{"head_dim": 64, "activation": "squared_relu", "rope_fraction": 0.5}
Each number is 500 + 25 x the weight over its row's rms, rounded and kept within 0 to 999. Layers, rows and columns count from 0. Numbers have three digits each. The size before them is the row's rms in percent of the matrix's.

# layer 5 attention output, 768x384, rms 0.14, rows 441-469, columns 288-383
105:486494496507490495477514470515497517483489513486510490495505500494530540483498520505480510465533551516518518475516463527532505469520483485582499538499493496496533518485513572471486501461507502506496472503531445524498473518434503532513503484525518489480511510499505519517512472466475506542
101:506499510515540488479498515533533542466509486497471515512501516516529504496498497490503516515511490493509494547501497473505499515521505503506506513528507488480517489483493516479481469453422462500545509501550528469484523521511491484463491476507505483477486454465481518542517476500544536470
106:495482542494464510496511542531499540542520520516482505521494521496503506484484466523500482513461512498538543497515486490526486510536506511528485493508479473520491468503487465484503498475496474505488506485556497496512501468513506459524458470479514499468454479522532494495518475490521541531
100:513494495529495550523491520519503479477507506503496515464479510493520477449520511530479486536512503467456508496479524493534518495564525481475489482486509448496526501522469472513518534469540496518481505496496488476532495541504478492484509500463495531495557465510491478499515540497518518515
100:559496504464478539471497479501505490504508463506526499451470516478505497472451515500522521523510500513490501525521519499471509490507458526523516501509512512506520512526545448509474469551515513502547458504512488519499485512505563555493480484527507448570489495473487505517487467475506502540
092:485527445481496500458514514505514458486518504525531515538492509510535496485493506511449500510529494519503501535479483473497514477483492469503517502543490474495518505473509507497508484484504469446537540513489533493495485478504522504502495487509507484508514426492494470407506511485480474530
102:502497497521469507551482511504466485495509515512502500516464520523477469500468493511502533515509510472487499472491505521466508508483469498471543498488489537520460473507530480521477495493463483566552453484557477418485476505465519483519526502509537500471521537529499477520488478478485496459
102:506499487490471506439468512518484444485552463479508479506522503483496508522496501528480469517496514498497480500510515550465545536549474546525523505519442512502509445504484495486493493500518484503537470469467478492461512485466509526470524507500476485523506531479499453521485513523470491509
099:502480501521495484521544556495507458474493526513471513524501514527487501567481444495479520477498520479534482467516466499502495522525530544478470449497481498473494497559520493491490498515481499508488502486484514480450511531520467542517562514490492490543503559541536541463506485464509526474
093:503460549532496532499491490553524473487474504510542456494490457527536510521492483541536493537501508522493528475538495477471500473529494490467450473502502519547515477518515488516498510547486514574471484474514491502491486509469469451531473439498504543511531511530479496468493501495514550487
100:476526514475496508455500499504500506498506527491526527490450503494507503523494508461477498510515532502517520490499531516467504529491436509446470511541512526518547501493468526487480515511509491459468525533494453512511483481495510494515493493494499540524508469476511526492505490484517535485
093:507468476475515475504533511462523535497471490509486507500515479490512505500501517492485490483476500549467487463474429496530463487492489530484486511487502521455500444482498484464489470486482497514523477490469495506506516513472467484481543478471513488482500502499479500487493503486487490515
108:467482499490529496503492479483508507505497484476538514545478474462492469531523492510530476524507506483466525478506542506519498482464515522480495503474484514521479505494511474493553524514504508467471510542516513527462514541520462515492495504476506506502530532489466526476501504511496537528
101:501482481504517483514500522500489450504448517496538517515529481498489518496477474513489479494496500506519529474479525450503520476513525500458471507507473503504519509535516508545508509491474498503468512494467490476459492526506524511515496494535519476454497517457486560571462567513484519513
095:510513463509499529517487532466477475480505530503474511518485479468512477478464537525498533530467489520499524499491534506509480505489501475491454476542487478498493456514466510483518502562549509466497524475472525508499497512497479506508457501503515523508529488473457449499526534517511474469
104:547495492528513514496484527512501522534508522506488491488483481468517538534500488515510483493474512451508489537466474527513506508425514511482478493502501471534462544500511483493489466473459521478457477484527487496444552439487542454483465505497472489548504524504478478515473499534551520468
094:471481525507483518520493504452490475498528519502486524517499545509520512474509471486564490533491520528452498513488547542471503517520504527532488493506454525525488521493499497498453501486540492499479523511531485542504489487501498469529523497444468494496494495508503490534501482510513499495
098:503515494490529493560500479508513497471444521483513512460519515504464489455493516489505493526472536539534493480498503543485484481498488469513515516526484508549486486537524513519506503506512474482471490506493517555502461508484514539487494483518515501545561480508513509473493464460481524516
097:498503490497476475483491552493509472467519487509496514496494485505526442504511493465496482494534528514501479490484491487514516473517502535495497475481446520495527462545507500459493480494507532514482544526507486506506546494513513502498508535525470513491513519487496494487510529467529501475
094:495501504500467493491477482535502463551514476494534480552484512533504529492498491490496565488500533496514531510482515509468461445477505521496502550501500482484516468504525501481506516500498492497534468523520454530463511491519528515492530497491522540465517484481467501505544507510489501468
103:514519493487506484450494526470508469517453481477497537518497510492529500493508454521529488521507534492514509505552479447445485530496488550470513506455470545527498513489541520486481512488534515495487505477508477518478513534465480486483483486486521536489493533474538503467483473545498463483
099:463479525489481505513501503493489442489498552505481505494470503508469507485527531451523482524502508514480508485465477502508489482527536483530550479452537544497525491510455526524497481465531494501533521469469520544554483494501442517533508506480515509510506445476507522464457512511535518487
100:486511501474484517533514478494449497488497478504537502482488496480501490499454490524496482498494492480484517501478520555508482466555498522493530471486508454471492488513479561484513522523454519519503530527508476537554497537477512516512494489523483489470475461513502488448520478505505490543
100:504489521542488471486492497504517509515534482458522507497553537470499504521531498490529503550499534482489464479479516555508519550465535462484519526488475541554496500418461502517480498444522509561538544501498540507484496522508498489474514530492482517494486495496451486477495463487540510505
097:483542499495518504554482505499546500533471480518480504451518487469513488487502496506501486460530457485486484511472513531503527487499504461521497514497491470499498540512508504490522477545504553485495501506535485486473501524497499508541541508552511533505500552494519496512536529510531522468
094:494452522506494506516470492507469525482500512493491502485484491485514523495524469446495515499526507482504480484523438482515481455512467515533535453491547507514520524490490522516486552495469515491499514464515526513486556528519523474462466508528548513516510543496484486515523492514479531546
099:485502526470506484533513502531521501510521503521465502486490503469472502496527490481507502487501473521494491531462497507524473519488535509523488493532546488469501475462459511495492522474479533529534444521487532466457488486531452483516520505552535533510511498499487488500491506498499547513
103:504505447505560492510506482489445484520485525489520511522486492529497510490524498534493467519496489493456516495530554510521502494542474504479486490511541527500475483478516487454492527450535497462511496474511470481527465538507472504503500543504487516511522503541493488487513495474549501496
103:522484490499485505512490525508483489496484489503495474519499560494467490480489510510518483522510496509513508477490489485496483529528519509514499487520515500485489515511511492476479512499497508498517516532532443530544503522497528521479513472500513444508447496492535548469479501482480523455